Weights of a small GPT-style language model, trained from scratch on English Wikipedia.
Architecture: rotary positions, no biases in attention or MLP, untied embeddings, some layers without attention, value embeddings, an embedding shortcut, capped logits.
Each number is 128 + 24 x the weight over its row's rms, rounded and kept within 0 to 255. Layers, rows and columns count from 0. The size above them is the row's rms in percent of the matrix's.

# layer 3 MLP up, 256x192, rms 0.0991, rows 127-138, columns 0-191
size [102 105 106  93 101 109 110 104 107  93  98 109]
[[136 109 144 143 137 170 125 118 105 138 161 137 131 182  95 151 157 134 160 133 171 116 107 124 113 145 122  92 100 146 151 145 138  89 143 113 127  90  85  88 108 118 131 115 114 107 120 141 110 146 123 130 105 152 119 133  97 177 129  97  97 130 186 131 112 106 124 100 119 177 117 133 154 118 143 137 150 139  88  98 165 130 111  95 142 124 127 131 109 108 117 136 144 149 149 128 108 111 130 110 169 148 153 156 114 141 166 174 150 118 126 139 112 120 143 126 151 141 140  76 102 145 137  97  90 104 171 109 140 109  91 140 152 139 124 131 142 203 140 122 108 130 119 146 106 125 125 165 151 182 106 114 130 113 110 117 111 128 137 117 100 164 145 128 135 131 106 142 102 152 100 145 123 135 125  93 181 118  91 115 115 134 142 156  81 173 159 169 154 174 120 174]
 [ 90 108 122 186 144 154 108 149 102 160 188 141 153 112 137 120 101  94 105 174 129 147 114 140 109 119 127 136 132 114 126 143 108 135 132 159 119 114 151 100  98 118 120 134 106 157 122 169 129 109 124 142 124 119 149 142 136 106 122 119 125 108 121 122 152 184 143 120 161 147  88 102 138 150 166 143 110 102 129 132 148 101 125 122 136 124  87 117 148 148  90 117 105 137  81 166 110 139 135 124 133 146 114 174 159 101 125 123 124 151 142 127 137 119 136 144 148 116 118 135 130 125 109 108  51 133  95 129 125 105 130 134 192 109  92 113 113 139 150 113 145 159 117 130 131  79 193 162 164 177 167 153 114  81 125 129 118 143 112 148 102 103 114  87 131 111 165 129 124 115 152 138 120  97  70 151 122 180 140  98 153 135 127 119 166 126 149  89 136 119 136 161]
 [120 119 174 141 126 111 119 116 125 120 160 117 167 177 100 120 113 139  85 104 132 108 170 151 132 138 135 117 119 137 127 123 121 159  83  85  83  86 146 147 147 152 109 157 113 129 130 138 132 108 160 138 126 102 154 134 166 152 143 144  98 114 109 133 112 156 141 157 147 148 137 128 129 183 111 119 123 122 125 143 104 129 121 127 159 154  97 155 131 134  86 116 161 130  93 134 126 159 111 136 120 147 129 164 151 128 163 105 126 147  97 131 153 165  87 148 166 121 128 135 142 174 143  98 133  62 102 147 125 107 124 107 133 111 109  94 134 118 110 103 117 129 132  72  83 150 149 138 109 164 131 129  98 167 133 105 102 108 196 151 147 104 109 128 116  89 158 154 185 168 118 111 115 104 143 149 125 128 165 141 135 121 154  89  94 134  98  91 131  99  99 132]
 [155 124  81 112 146 113 121 157 123 173 133 105 122 135 132 140 124 161 155 157  73  97 117 105 132  98 154 145 113 115 133 106  93 175  88 130 117  90 108 106 138  98 172 121 142 129 156  96 112 127 134 115 167  99  90  92 149 134 141 130 107 136 116 146 143 164 139 134 185 149 103 163 116 134 111 104  91 129 130 112 161 158 134 134 106 138 131 165 126 137 109 134 133 148 106 120  78 116 163 142 114 154 106 146 121 144 126 118 148 134 137 122  93 118 132 166 191 107 121 149 143 131 114 130  77 133 156 109 126 133 126  78 109 144  83 135 111 120 100  79 167 148 107  93 115 143  73 112 181 103 131 122 158 141 144 134 185 144 116 170 165 150 101 118 122 169 138 140 136 127 174 127 118 107 114 150 138 123 103 133 114 122 153 126 117 132 116 133 113 135  86  99]
 [116  99 122 117 137 148 141 128 121 120 113 106 127 135 164  96 123 147 106 122 147 143  73 129 103  97 113 140 158 127 145 142 126 187 147 128 151 120 139 147 152 102 101 135 138  94 111 127 161 120  79 129 151 139 108  92 172 111  87 123 171  94 145 117 156 150 149 171 133 129 117 151 106 146 127 101 130 107 104  86 155 132 135 140  91 129 127 131 109 107 136 134 128  86 141 150  91 104 163 146 121 156 169 104 124  97 101 155 147 101 143  95 100 150 137 137 134 170 147 122 131 140 142  87  97 143 147 121 173 160 126 159 117 124 116 140 141 134 104  89 147 164 160 142 167 158 105 126 137 132 102 183 173  98 144 109 136 134 107 122 123 159 154 128 149 137 131 134  84 118 183 157 125 133 132  86 102 126 147 108 110 146 129 163 128 174 126  82  87 114 180 112]
 [121 113  99 140 103 145 126 148 143 135 110  77 112 174 131 125 134 124 180 142 190  91 120 159 118 131 193 169 108 145 126 109 137 124  80  76 176  95 123 129 200 121  80 171 138  92 107 129 172 110  82 164 158 124 145 151 169 135 142 148 120 114 147 117 128 118 116 124 148 143 150 123 165 135 137  92 133 140 135 113 129 118 135 120 132 132  97 155 137 158 151 141 107 121 136 106 166 127  99 121 126 144 141 108 132 169 121 126 102 108 152 128 112 108 132 125  81 117 134 116 126  96 124 137 125 181 122 148 127 105  95 119 138  93 104 119 159 126 123 115 178 119  81 137 135 141 107 103 110 120 139 166 151 123 130 112 129 134 137 114 110 153 102 136 111 148 149 135 118 138 122 132 169 128 160 122 122 163 193 128 153 138 102 126 163 140 112 115 133 119 166 175]
 [ 93 107 102 131 166 126 110 157 128 138 116  87 148 171 145 156  98 127 138 132 171 121 143 107 139 135 126 158 128 107 121 141 104 123 137  82 132 118 110 128 123 162 150 110 137 119 132 136 104 109 177 140 132  80 106 177 119 102  96 140  48 115 114 207  52 149 134 134 142  84 167 112 147 175  94 148  99 154 137 146 154 170 145 145 111 129  88 123 113 149 133 113 136 131 115 112 108 137  95 123 142 116 142 125 158 107 174 112 123 127 155 113 119 132 121 103 137 101  98 131 145 107 141 145 119 123 141 117 163 111 166 139 138 122 133 130 135 141 137  97 102 133 118 150 150 161 170  84 115 136  92 152 124 124 107 139 113 117 122 126 142 108 100 143 143 118 175 115 121 128 126 144 105 149 145  85 161 153 147 151 113 162 145 142 126  99  98 171 108 110 104  90]
 [162  99 108 104  88 136 106 126  88 101 144 168 144  79  88 134 135 121 159 114 130 143 156 124 172  78  85 109 135 137  73 170 109 113 101 124 173 120 126 108 141 115  74 125 170 132 152 110 132 136 117 122 122 110 115 171 116 110 166  82 114 104 149 153 139 144 116 108 114 128 121 167 132  87 141 169 147 142 152 105 149 140 135 166 178 132 119 151 129 151 150 128 139 118 153  99 138 124 121 114 171 124 130  90 167 132 151 138 131 117 149 106 132 130 134 126 111 144 107 158 118 125 145 139 127 135 143 113 153 160  99 123 127 149 150  91 114 122 121 140 104 122 118 123 131 115  86 141 182  71  83 132 135 101 141 127 148 103 146 131 122 125 143 100  86  88 106 146 124  56 170 184 143 122  88 117 145 126 127 116 151 151 126  98 132 126 141 130 118 123 143 122]
 [136 137 144 118 165 127 142 113 112 179 152 167 105 119 145 120 114 149 132  83 116 133 131 122 135 172 138 125 112 138 167  94 131 128 146 120 130 140 141 151 118  85  75 112  78 103 108 153 126 177 143 135 126 151 120 178 102 147 103 169 125 107 129 157 111 115  93 139 122 110 120 138 139 114 121 107 142 137  94 129  81  98 147 111 130 135 121 141  93 114 130 143 131  99  97 161 119 107 129 102 156 132 129 137 140 157 122 132  71 128 105  87 168  99 128 152 131 115 146 112 106  84  67 111 130 143  96 141 131 130 184 143 150  88 108 125 140 123 101 110 140 133 111 123 151 155 156  79 110 113 153 153 107 137 125 115  83  97 153 164 117 155 133 129 130 140 110 128 164 138 125 111 174 152 120 115 167 168 128 119 152 142 117  99  47 133 124 104 103 166 141 112]
 [125 138 148 149  97 138  92 128 104 158 162 126 140 152 105 135 149  77 106 126 136 167 113 120 139 159 130 165 112 107 166 185 152 125 123 110  99 138 134 180 133 148 130 101  62 152 107 156 146  98 106 137 146 147 136 180 163 133 139 144 129 151 160 128 124  93 137  81  97  97 119 112 139 132 121  81 113 164 127 109 112 104 137 138 155 141 130  95 139 106 115 103  92 106 132 145 134 119 161 114 108 167 104 108 167 114 133  98 162 182 138 144 115 146 179  90 119 126 129 181 158 137 133 177 120 144  76 137 110 129 150 140 159 134 140 141 104 146 146 187 136  83 145 115 129 130 109 145 121 123 134  75 121 128 110 123 106 157 134 117 116 137 152 149 118 165 122 112  99 145  92 118 162 151 148 115 100 127 139 120 128 107 114 120 131 157 140 134 116  90 146 106]
 [157 165 141 148  88 162  70 123 134 148 159 123 131 154  88 102 142 123 114 147 137 118 121 102 149 145 177 164 150 112 201 170 158 109  76 109  95 118 145 130 120 141  95 110 149 155 117 130 112 131 127 116 140 124 118 144  86 138 144  78 102  83 184 128 112 129 149 104 124 102 131 163 152 139  97 116 127 139 103 101 141 119  97 130 114 141 130 109 150 156  94 135 134 136 145  92 143 114 127 152 146 131 106 128 173 118  95 132 122  86 143 140 143 126 115 112 137 114 173 119 135 184  87 120 141 139 147 106 141 141 122 144 157 114  85  70 129 125 132 175 104 127 155 124 101 144 139 145 177 183  87 140  97 145 122 145 117 107 125 143 124 135 129 111 121 119 126 139  99 114 147 131 123  96  95 143  94 162 105 128 124 151 170 149 116 114 116 138 147 139 154  96]
 [151 121 115 136  95 127 142  88 124 132 165 151 117 107 128 177 135 139 152 140 137 142 145 108 123 108 182 130 113 117 138 156 126 126  84 118 136 110 119 145 107 123 116 186 119  98  99 115  96 172 127 137 115 140 129 102  94 147 118 137 147 100  83 114 163 114 133 121 136 149 135 144  93 127 140 117 118 126 134  97 105  96 103 170 111 128 121 134 147 111 147 135 117 142  86 134 146 134  99 126 138  99 135 143 140  97  49 118 137 138 132 140 119 124 212 128 108  89 129 154 102 132  73 122 119 150 101 128 114 134 115 115 165 140 143  91 139 136 140 137 153 173 118 148 125 148 109 168 102  93 135  84 108 103 145 117 158  97 112 167 146 135 104 128 119 167  77 141 203 135 164 137 107 133 156 104 102 158 133 116 124 120 175 158 112 105 128 153 142  99 111 132]]
# layer 3 MLP down (transposed), 256x192, rms 0.0948, rows 127-138, columns 0-191
size [104  99  95  91 100 105 105 103 100  96 103 104]
[[147 144 106 156 148 106 137 140 113 133 145 112 133 144 135  97  87 143  47 153 177 116 115 148 127 137 117 164 151 140  93 147 119 104 143 114 110 140 113 110 133  92 159 131 127  95 145  99 123 151 135 128 132 131 110 135 105 130 156 163 130  92 173 127 133  85 125 101 143 170 139 162 185 145 103 103 104 119 114 147 133 120 129 101 110 110 125 135 126 126 116 108  96 132 180 114 143 167 114 108 128 118 134 105 142 150 150 157 160 132  72 147 141 148 108  99 168 100 106 122 117 133 101  98 119 121 106 137 147  81 133 146 107 128 170 144 143 133  82 140 155  85 169 131 134 185 143 127 131 154 142  78  95 105 129 119 172 153 135 122 106 103 147  95 143 119  99 176 130 111  97 121 146 167 129 128 156 136 112 154 119 140 133 135  73 100  99 141 123 170 139 136]
 [110 126 119  81 180 127 134 102 116 141 142  58 149 116 143  92 107 115  86 144  86 162 125 146 115 117 131 105 121 184 128 110 115 143 101 115 123 117  96 124 135 148  94 131 126 111 154 105 147 114  76 130 110 110 124 111 153 136 119 129 136 139 143 148 139 134 166 133 147 138 120  94 126 127 113 140  91 148 154 140 103 124 140 107 145 115 172 157 111 103  51 127 119  95 151 154 138 140 109 111  81 123  88 168 152  97  92 136 156 170  90 100 138 175 108 151 140  83 101 154 124 137 119 118 117 116 121  97 131 190 146 165 166  95  92 117 131 100 129  92 119  80 154 141 125 121 158 132 154 165 125 106 158 120 135 135 116 100 133  99 124  91 123 125 127 117  83 120 150 139 125 123  94 104 121 173 116 148 133 103 121 108 146 128 140 101 120 139 153 119 116 119]
 [108 111 148 131 100 107 141 122 104 112 127 113 143 112 132 135 158 154 135 141 126 143 107 117 137 182 117 139 109 132 109  70 154 139 102 142 116 161  96 159 100 162 182 127 112 125 128 119 150 114 158 143 136 122 135 120 125 145 167  59 103 121 188 113 130 181 107 135 115 107 108 113 168 161 146 129 140 150 152 178 142 126  68 113 194 170 125 162 133 103 141  50 138 148 145 152 128 151 146 127 162 163 136 179 116 133 138 149 132 134 141 123 160  85 105 142 125 141 138 140 133 155  93 141 123 112 104 152 119 122 124 123  95 147 142 132 147 124 135  95 102 123 173 149  88 104 153 134 141 133 127  68  89 149 137 130  91 112 143 149 149 106 175 110  99 113 108 134 130 135 123 121 122  97 141 128 154 135 112 127 124 155 139 118 146 167 126 141 138 140 133 127]
 [117 116 139 101 187 153 104 166 122 142 119 101 124 136 124 144 138 142  78 168 132 121 128 133 190 140 120 112 154 145 105 119 177 140 129 133 131 112 100 139 152 173  61 129 119 129 118 132 143 117 155 150 157 129 125 151 140 129  96 121 110 157 127 134  81 136 119 162 136 122 201 120 135 120 154 122 107 105 128 120 147 138 137 130 136 153  80  99 147 143 103  93 123 121 134 153 110 161  88  92 126 112 150 174 128 113 146 131  96 119 114 127 187 123  89 149 116 137 159 131 163 133  93 140 155 112 145 157 137 133 166 113  98 124 182 149  99 107  87 136 130  93 154 171 136 157 149 150 183 119 154 133  94 120 161  94 125  90  77 143 138 109 132 118 122 126 133 141  86 113 112 129 151 155 136 135 127 110 154 135 142  99 137 141 115 161 120 136 102 116 122 161]
 [122  92 136 101 149 130 103 143 120 162 146 171 143  62  73 125 134 136 119 146 106  79 125 114 115 135 117 106 150 132  95 130 138 131 155 120  87 120  83 139 111 133 129 132 161 146 159 110 128 145 167 131 122 102 137 119 109 137  77 133 146 112 105 136 117 145 108 137 118 158 123 148 102 164 165 116 126 156 160 150 147 119 121 151 127 133 120  90  94 122 159 147 152 124 108 170 166 113 136 121 134 113 110 141 101 128 100 118 143 151 148 137 112 126  87 125 107 130 144 142 134 177 135 108 166 120 121 115 140 131 120 150 122 106 128 178  95 113 128 139 114 127 108 138 137  84 126 149 150 118 123  86 100 143 125 163  83 153 121 107  67 143 153  79 151 102 125 134 140 112 118 104 139 111 176 110 127 205 104 147  77  98 149  82 141 115 140 148 134 148 179 166]
 [ 94 127 128 158 104 161  93 128 127 126 128 169 114 136 140 131 125 117 165 119 132 140 148  97 117 126 147 122 126 138 152 163 127 129 116 105 123 115 123  62 178  90 158 146 136 167 148 111 113 122 198 173 151  91 164 165 149 152 106 155  66 141 128  92 120 127 111 100 120 109 137 139 122 149 116 111 143 111 130 156 122  88  99 168 128 115 101 164 135 114 138 154 136 116 145  86 139 147 128 115 105 119 113 138 137 122 137  83 143 151 140 108 101 130  81  95 107  54 110 110 136  96 135 117 159 130 144 149 102 171 126  94 141 112 143 123 124  97 112 111 126 140  85 136 131 103 178 175 126 101 159 153 128 139 130 107 111  99 117 103 104 132 110 111 104 106 149 147 124 166 125 139 127  95 138 142 141 127 117 112 137 120 143 122 157 164  95  95 167  81 120 151]
 [123 160 145 128 124 147 133 130 146 117 150 145 115 152  78 169 174 162 170 139 122 112 138 131 109 143 117 154 114 140 128 105  81 150 129 162 131 114 132 150 105 133 129 168 157 136 160 118 137 139 113 120 138  87 159 146 151 142 131 154 103 130 115 136 171 122 149 104 131 102 119 154 133 124 154 150 135 129 118 141 117 156 118 116  97  92 122 108 111  98  96  82 112 162 159 135 143 136 119 134 131 118 130 110 144 110 119 117 152 153 105 120 101 124 136 134 132 193 129 150 122 114  93 125  99 138  85 151 150 143 111  68 198 136 116 151 143 132 110  82 136 107 121  79 104  73 113 103 116 117 124 163 107 174 105 137 106 156  93 108 163 172 172 126 158 118 147 138 187 119 115 112 121 128 127 104 137 137 142 138 134 121 125  88 134 103 100 150 167 148  71 174]
 [132 125 106 139 109 136 116 201  97 172  76 170 113 125 134 146 135 153 108 116 152 103 127 153 101 152 121 104 132 125 128 167 107 101 152 143 145  81 121 129 130 103 116  90 174 143 136 118 134 162 153 157 198 121  98 126  88 129 122 168  86  79 113 109  97 118 126 113 146 135 124  99 114 111  93 111 135 148 127 121 164 172  96 124 114 130 177 140  93 142 149 141 138 146 148 160 133 136 109 158 143 131 106 111 108 141 145 113 139 125 142 136 165 186 119 118 135 125 108 144 159 148 123 138 118 113 129 117 106 165 109 170 190 164 122 106  81 104 118 109 132 169 110 122 128 124 132 130 117 159 169 162 124 112 110 136 125 126 130 103 146 124 101 109 132 136 171 131 130  99 166  97 125 129  99 131 147 150 170 143 165 104 126 111 134  90 143  99 109 126 116 105]
 [173 141 101 136 145 137 135  97 133 130 134 147 127 102 127 117 104 125 132 122 116 123 145 144 180 138 130  86 107 100 120  78 117 123 121 139 131  94 146 124 137 120 118 143 120 132 189 130 118 144 129 117 114 116  97 100 126 141 165 154 147 131 133 129 152 110  97 131 153 170 114 147  99 108  90 124 147 120  87 155 139  85  91 168 129 132 112 151 125 149 127 134  93 118 138 130 107 152 152 125 113 128  86 123 132 163 152 125 123 118 119 103 117 121 147  89 125  98 169 138 144 105 116 156 140 126 131 102 116 157 152 134 152 176 100 113 154 159 116 129 126 107 185  82 128 141  95 122 110 158 128  88 121 136 169  95  69  60 159 108 172 157 154 122 155 119 107 138 175 115  75 108 102  81 135 121 162  70 138 138 149 131 110 136 145 142 101 108  92 141  96 124]
 [139 146 138 108 121 158 167 142 166 156 136  96 118  88  99 118  89 171 110 150 127 151 144 125  75 150 155  86 123 131 118 187  99 138 123 135 136 134 116 132 133 139 126 136 129 135 136 126 117 141 126 138 111 132 111 154 125 135 158 149 149 111  78 147 117 131 211 122 147 142  76 135 108 129 114 109 151 141 115 139 134 130 168 126 143 118 156 141 135 141 113 133 105 105 112 108 130 106 129 146  88 126 147  83 115 146 146 156 147 127 139 123  99 158 129 109 125 101 105  70  99 104 118 158 137 156 148 150 139 129  90 166 120 126 135 124 113 128 149 134 136 108  95 103 155 167 124 106 141  77 156 210 122  81 154 146 158 110 140 135 126 122 150 148 176 124 100 126  96 106 180 116 128 163 141 184 130 147 127 160 136 146 121 149 101 146 118  91 101 125 107 110]
 [133 148 121 163 146 166  98 156  89 120 119 120 121 113 106 121 154  87 110 150 109  74 170 105 141 164 149 136 106 106 106  76 160  87 148 117 124 150 152 124 122 128 149 134 117 140 156 142  97 169 138 133 131 132 119 112  99 110 130 122 137  99 150 124 144 143 127 193 111 109  95 124 126 146 130 118 155 137 147 165 142 120 115 137 139  99 112 148  90 117 126 133  65 141 135 154 125 123 125 136 120 118 164 145 155 118 118 121 138 115 103 139 143 113 126 123 133 126 130 137 125 102  92  97 126 113 107 155  98 141 177 122  67 125 170 129 112 115 111 133 140 126 140 142 135 146 130  96 156  83 108   0 150 151 127 108 110 172 144 101 169 148 142 119 125 125 136 120 118 147 134 108 142 104 130 125 152 159 133 173 124 163 154  94 114 148 158 156 130 135 147 136]
 [120 104 103 169  70 129  58 170 136 118 105 150 145 158 102 129 149 117 130  92 156 121 126 181 112 150 119 170 141 130 142 127 176 116 140 128 139 139 174 124 164 145 114 140 154 150 126 103 138 120 146 113 119 143 115 107 101 124 101 116 161 124 168 136 151 132 108 155 148 103 131 170 121 112 130 157  86 116 120 138 133 114 107 109 108 112  99 127 115 147 112  92 111  59 122 152 106 132 123 108 152 122  82 155 152 119 114 150 151 123 132 101 109 106 118 138 127  43 130 129 128 129  83 103 137 105 134 110 109 152 113 180 150 157 144 177 148 174 155 155 128 155 125 170  94 140 130 119 155 138  96 161 127  96 122 141 135 125 130 120 127 151 145 139 132 131 131 134 126 132 128  96 126 152 114 133 129 171 192 144 137 175 125 124 148 100 118 125 143 127 113 168]]
# layer 3 MLP gate, 256x192, rms 0.097, rows 128-139, columns 0-191
size [ 98 101  94 100 101 103 105  97  90  99 100  96]
[[139  99  98 134 120 118 142 117 109 125 169 161 169 118 147  99 135  84 127 164 123 123  93 151 117  78 139 141 113 119  64 152 127 149 124 119 105 160 124 118  94 106 144 104 151 144 130 163 109 153  70 140 148 106 136 104 119  77 127 143 116 125 126 112 116 135 131 155 155  89  81 157 145 153 134 170 114  97 116 138 121 126 140  93 122 127 146 123 137 147 109 152  66 134 127 136 113 179 165 162 131 126  89 119 140 134 123 148  98 166 139 110  96 156 144 131 164 116  97 139 113  84 139 104  96  98 103  96 132 156 128 147 149 104 105 119 109 136 159 127 139 107  85 158 115 110 124 123 157 145 137 103 151  92  96 149 123 120 115 139 116  91 141  94 130 115 106 117  94  91 100  94 108 123  92 179 161 127 129  85 167 136 102 118 138 119 167 100 133 121 139 127]
 [ 81 127 106 138 124 154 148 126 111  80 104 102 150  99 126 135 130 115 137 168 152 159 135 159 118 162  98 154 106 125 116 144 141 137 148 157 128 213 126 165 115 140 165  81 101 114 129 118 165 125  93 118 128 129  99 149 118 159 109 108 100 148 162 139 146 103 137  81 114  82  75 115 104  94 157 143 110 138 126 154 123  79 129 100 126 152  93 110 124 112 157 125 126 125 139 117 136 113 130 144 119  87 121 121 119 180 128 114 113 122 108 148 108 126 150  76  89 151 117 104 168 125 144 165 135 142 137 127 152 134 143 148 108 124 143 162 143 141 115 162 136 110 114 176 129 123 118  96 130 138 138 112 159 127 128 145 118 154 105 119 114 115 164 148 133 166 121  92  85  68 164 134 124 132 123 144 116 121 135 107 118 171 126 167 133 164 169 185 140 132 125 133]
 [114 137  80 165  67 120 138 102 117 125  84 135 108 148 120 171 119 160 141  83 153 139  92 156 140 119 157 127 136 128  73 151  90 104  91 132 144 140 158 161 127 138 122 165 168 150 149  96 128 129 114  99 128 150 150 142 125  86 149 113  97 109  92 134 116 133 159 141 107 172 123 109 133 143 163 104 100 112 122 110 152 121  96 143 142  95 152 119 159  94 140 127  89 102 146 122 146 137 108  73 148 129 122 143 107 153 117 124 174  99 126 135 143 153 173 109 127  72 102  93 112 191 121 117  86 172 110 156  75 101 104 119 147 163 133 116 161 124  83 103 119 114 115  97 141 132 157 131 101 119 158 129 162 104 159 115 140 119 122 119  88 106 132 130 122 132 128 137 129 119 118 146 125 110 145 142 167 134 143 159 122 129 121 127 133 153 116  85 131 117 126 126]
 [ 86 154 134  89 106  78 129 148 142 122 100 122 131 106 115 182 120 149 113 147 151  89 152 172 144 145 169 131 101 120 110 149 110 108 148 132 149 124 153  91 147 127  94 145  84 115 135 141 103 132 123 111 134 127 124  91  92 120 111  98 149 150 111 114 109  88 105  98 130 160 132 139 117 135 157 192 119 158 183 124 137 163 105 109 110 133 132  99 142 114 121  98 112 167 116 102 139 141 138  49 148 127 135 137 136 123 116 116 168 140 146 128 141 100 147 134 132 108  89 132 114 104 116 126 140 129 128 126 106 138 128 103 158 135 130 118 160 127 168 122 122  94 129 130 144  79 138  99 128 119 108 121 157 131  94 168  83 105 138 141 121 130  94  81 125 133 135 109 174 118 151  75 165 154 117 124 150 143  87  99 121 107 161 144 137  75 185 121 117 117 126 140]
 [117 155 100 126 118 127  99 109 134 136 120  92 135 126 102 151 161 121 206  98 147 135 114 145 123 134 145 122 120 121  98 110 117 127 102 153  85 128 109 126 163 135  91 102 112 118 130 121 130 128 113 105 129 120 143 104 158 121 183  96 157  76  86 165 103 121 120 153 118 167 129 178 112  94 151 100 104 122 169 134 142 100 106 122 120 137 131 143 119 147 131 158  94 100 102  83 104 147  95 123 135  92 109 148 118 138 125  96 137 175 110 143 108 110 152 110 116  74 122 111 120  88 136 153  73 162 111 119 100 152 144  91 129 167  97 115 150 205 128  97 139  99 158 110 106 131 111 166 124 128 184 134 119 122 150 120 157 155 121 132 102 108 121 104 139 142 137 120 129  99 137 133 137 113 155 151 118 119 149 133 166  99 135 149 149 136 124 112 121  83  99 125]
 [100 103 152 147 154  80  88 123 118 147 132 114 149 129 109 155  88 116 162 139 177 128 165 128 131 132 146 135 134 113 106 117 153  96 130 139 129 165 107 111 122 154 124 124 151  94 190 148 126 164 134 119 126 134  92 139 105 124 136 174 148 117 151 182  90 124 169 117 111 105 144 116 114 114 105 124 142 147 144 172 135 120 132 122 115 131 180 126 107 111 125 140 128 123 161  87 123  88 158  68 198 115  85 175 158 153 140 168 136 147 144 126 127 127 147  85 133 131  90 151 156  99 121 144  99 106 122 109 114 112 130 129 139 125 117 127 112 113 127 116 175 119  93 131 168  87 110 153 109 166 115 132 173 112 104 133 106 118 106 116 139 116 127 124 137 132 142  79 103  98 125  88 188 126  83 126 160 142 137 114 137 164 128 129 131  95 127 134 123 116 132 145]
 [184 129 129 130 105 105 127 143 128 123 143 142  89 154 196 143 136 128 146 132  81  97 112 159 160 140  89 103 128 143 151 153 124 150 131 127 144 123 114 158 128 124 129 142 136 115 128 152 119 107 126 120  60 156 137 128  90 143 115 139 161 114 154 110  91 132 140  51  88 172 114 138 102 103 140 155 150 115 135 177  81 134  81 142 114 163 154 100 129  99 160  96 135  91 135 120 152 130 135 141 150 140 141  87 111 124 142 152 152 153 116 139 150 131 122 127  92 121  88 137 125 147 133 102 130 126 159 121 121 142 117 100 172 122  91 157 124 160 145 109 144 129 135 118 135 111 135 134 147 161 114 119 115  81 192 117 132 170 122 134 137 137 150 131 158 153 132 151 127  89 101 119 156 141 116 145  96 112 100  74  97  96 148 164 145 132 124 148 129 135 146  88]
 [112 145 109 150 101 126  74 157 141  94 124 137 105 110 140 151 100 114 129 149 128 114 142 149 137  91 125 128 142 116 117 158 127  98  87 139 166 176 153 154 142  91 150 142 169 146 133 102 117 130  96 127  94 122 149 130 140 136 112 120 137 135 106 108 143 140 148 116  77 158 137 120 105 147 111 140 122 114 154  79 143 160  83  99 168 155 149  97 150  76 116 110 155 114 140 112 146 122 152 134 162 109 118 139 109 111 127 133 142  92 151 161 121 165 168  98 151 142 135 117 140 167 153 112  99  78 123 111 126 130 100  95 153 190 140 116 145 114 114 134 137  84 147 136 156 126 115 112 187 134 129 105 125 120  82 122 121 156 131 109  95 127 142 125 140 141  73 123  74  94 123 138  92 113 136 156  84 142 140 110 102 141 118 139 119  88 150 149 169  91 147 153]
 [111  96 117  79  87 117 155 155 169 140 186  99 137  91 136 120 124 126 179 106 114 148 138  92 116 151  81  97 148 130 127 124 150 149 153  68 136 138 171 146 145 123 137 116 145 127 165 136  92 144  65 110 149 115 135 122 109 121 140 127 152 106 123 163 135 106 117 132 133 115 112 113 137 115 144 131 113 114 140 142 125 128 141 110 131 129 116 114 155 158 139  96 131 106 128 129 109  89 107 136 101  97 113 127 152 125 141  82 135 155 159 105 136 134 169  95 108 149 155 126 149 126 125 126 144  85 133 129 117  95 119 142 158 164 157  91 101 165 158 143 152 122  86 131 102 154  96 110 128 140 105 133  99 123 136 131 142 174 188 121  92 116 165 109 142 105 126 139 127 133 119 132 166 158 198  96 121  80 124 157 137 126 122 132 111 112  91 146 131 112 171  78]
 [139 133 153 107 130 113  67 146 150 150  97 114  83 115 124 123 161 170 136 133  95 135 144 109 113 107 122 138 130 133 120 126  85 141  99 110 181 138 143 126 139 107 107 130  95 139 142  98 138 117 146 134 162 124 106  76 154 109 156 145 130  99 128 121  83 144  92 199 132  89 134 126 115 147 123 123  96 156 146 164 109 161 122 115 162 132 136 118 133 119 162 135 151 117 138 135 122 151 121 154 141 123 113 196 112 155 176  79 117 140 168 140 129 135 164 163  95 101 109 128 134 112 121 186 113  91  97  93 123 109 149 138 119 119 154 138 106 149 146 138 131 126 167 130  76 121 152 120 113 114 151 117 172 150 160 121 148 133 148 152  98 103 111 160 159 118 146  89 148 115 176 122 120 125 159 121 172 141 138 141  94 154 161 100 137 112 131 146  98 112 118 112]
 [ 67 159 145 126 109 120 136 129 164 151 111 107 122 107 113 129 126 130 138 164 100 130 151 133 102 149 145 131 131 106 115 145 118 123 106 178  83 115 113 141 119 169 139  97 137 101 131 162  84  91 104 111 140 140 170 146 117 133 153  88 136 142 147 105 103 123 141  97 146 116  69  81 120 130 168 155 124  70 110 206 141 106 110 118 164 143 162 130 189 122 115 111 105 139 147 141 141 103 168  98 161 100 102 103 127 123 131 169 166  95 137 126 143  87 137 123 152 145 119 116 145 118 129 128 128 148 166 129 106 115 121  81 160 139 110 136 135 155  92 111 106 140 153 108 105 107 142 153 139 140 111 121 195 126 109 147 135 116 150 129 112 136 141 106 135 134 165 116 105 115 114  96  98 117 104 109 125 102 114 119  86  94 105 118 134 121 153 134 127 141 117 172]
 [ 86 159 108 136 125 105 139 128 143 111  91 170 172 144 150 101 130 134 106 114  99 157 128 177 156 119 173 138 100 107 111 102 111 124 131 164 125 109 144 134 121 124 138 159 143 173 128 129 150 119 113 116 124 148 157  89 158 112 130  73 145 144 180  92 133 153 100 127 134 170 114 136  84 125 134 136 107 102 110 135  82 105 112 132 116 132 138 135 117 125  77 133 130 108 148 116 114 114 152  90 101 113 111 114 142  90 118 129 177 122 123 124 122 119 118 129 118  82 141 132 118 107 100  88 181 140 150 163 122 123 105 109 169 112 153 136 136 183 106 101  89 106 152 117 118 116 116 154 150  80 128 117 125 192 135 134 125 146  84  96 156 142 170 114 157 174 129 138 157 125 128 149 114  85 107 160 122 119 112 131 119 119 141 189 129 146 123 125 111 121 128 169]]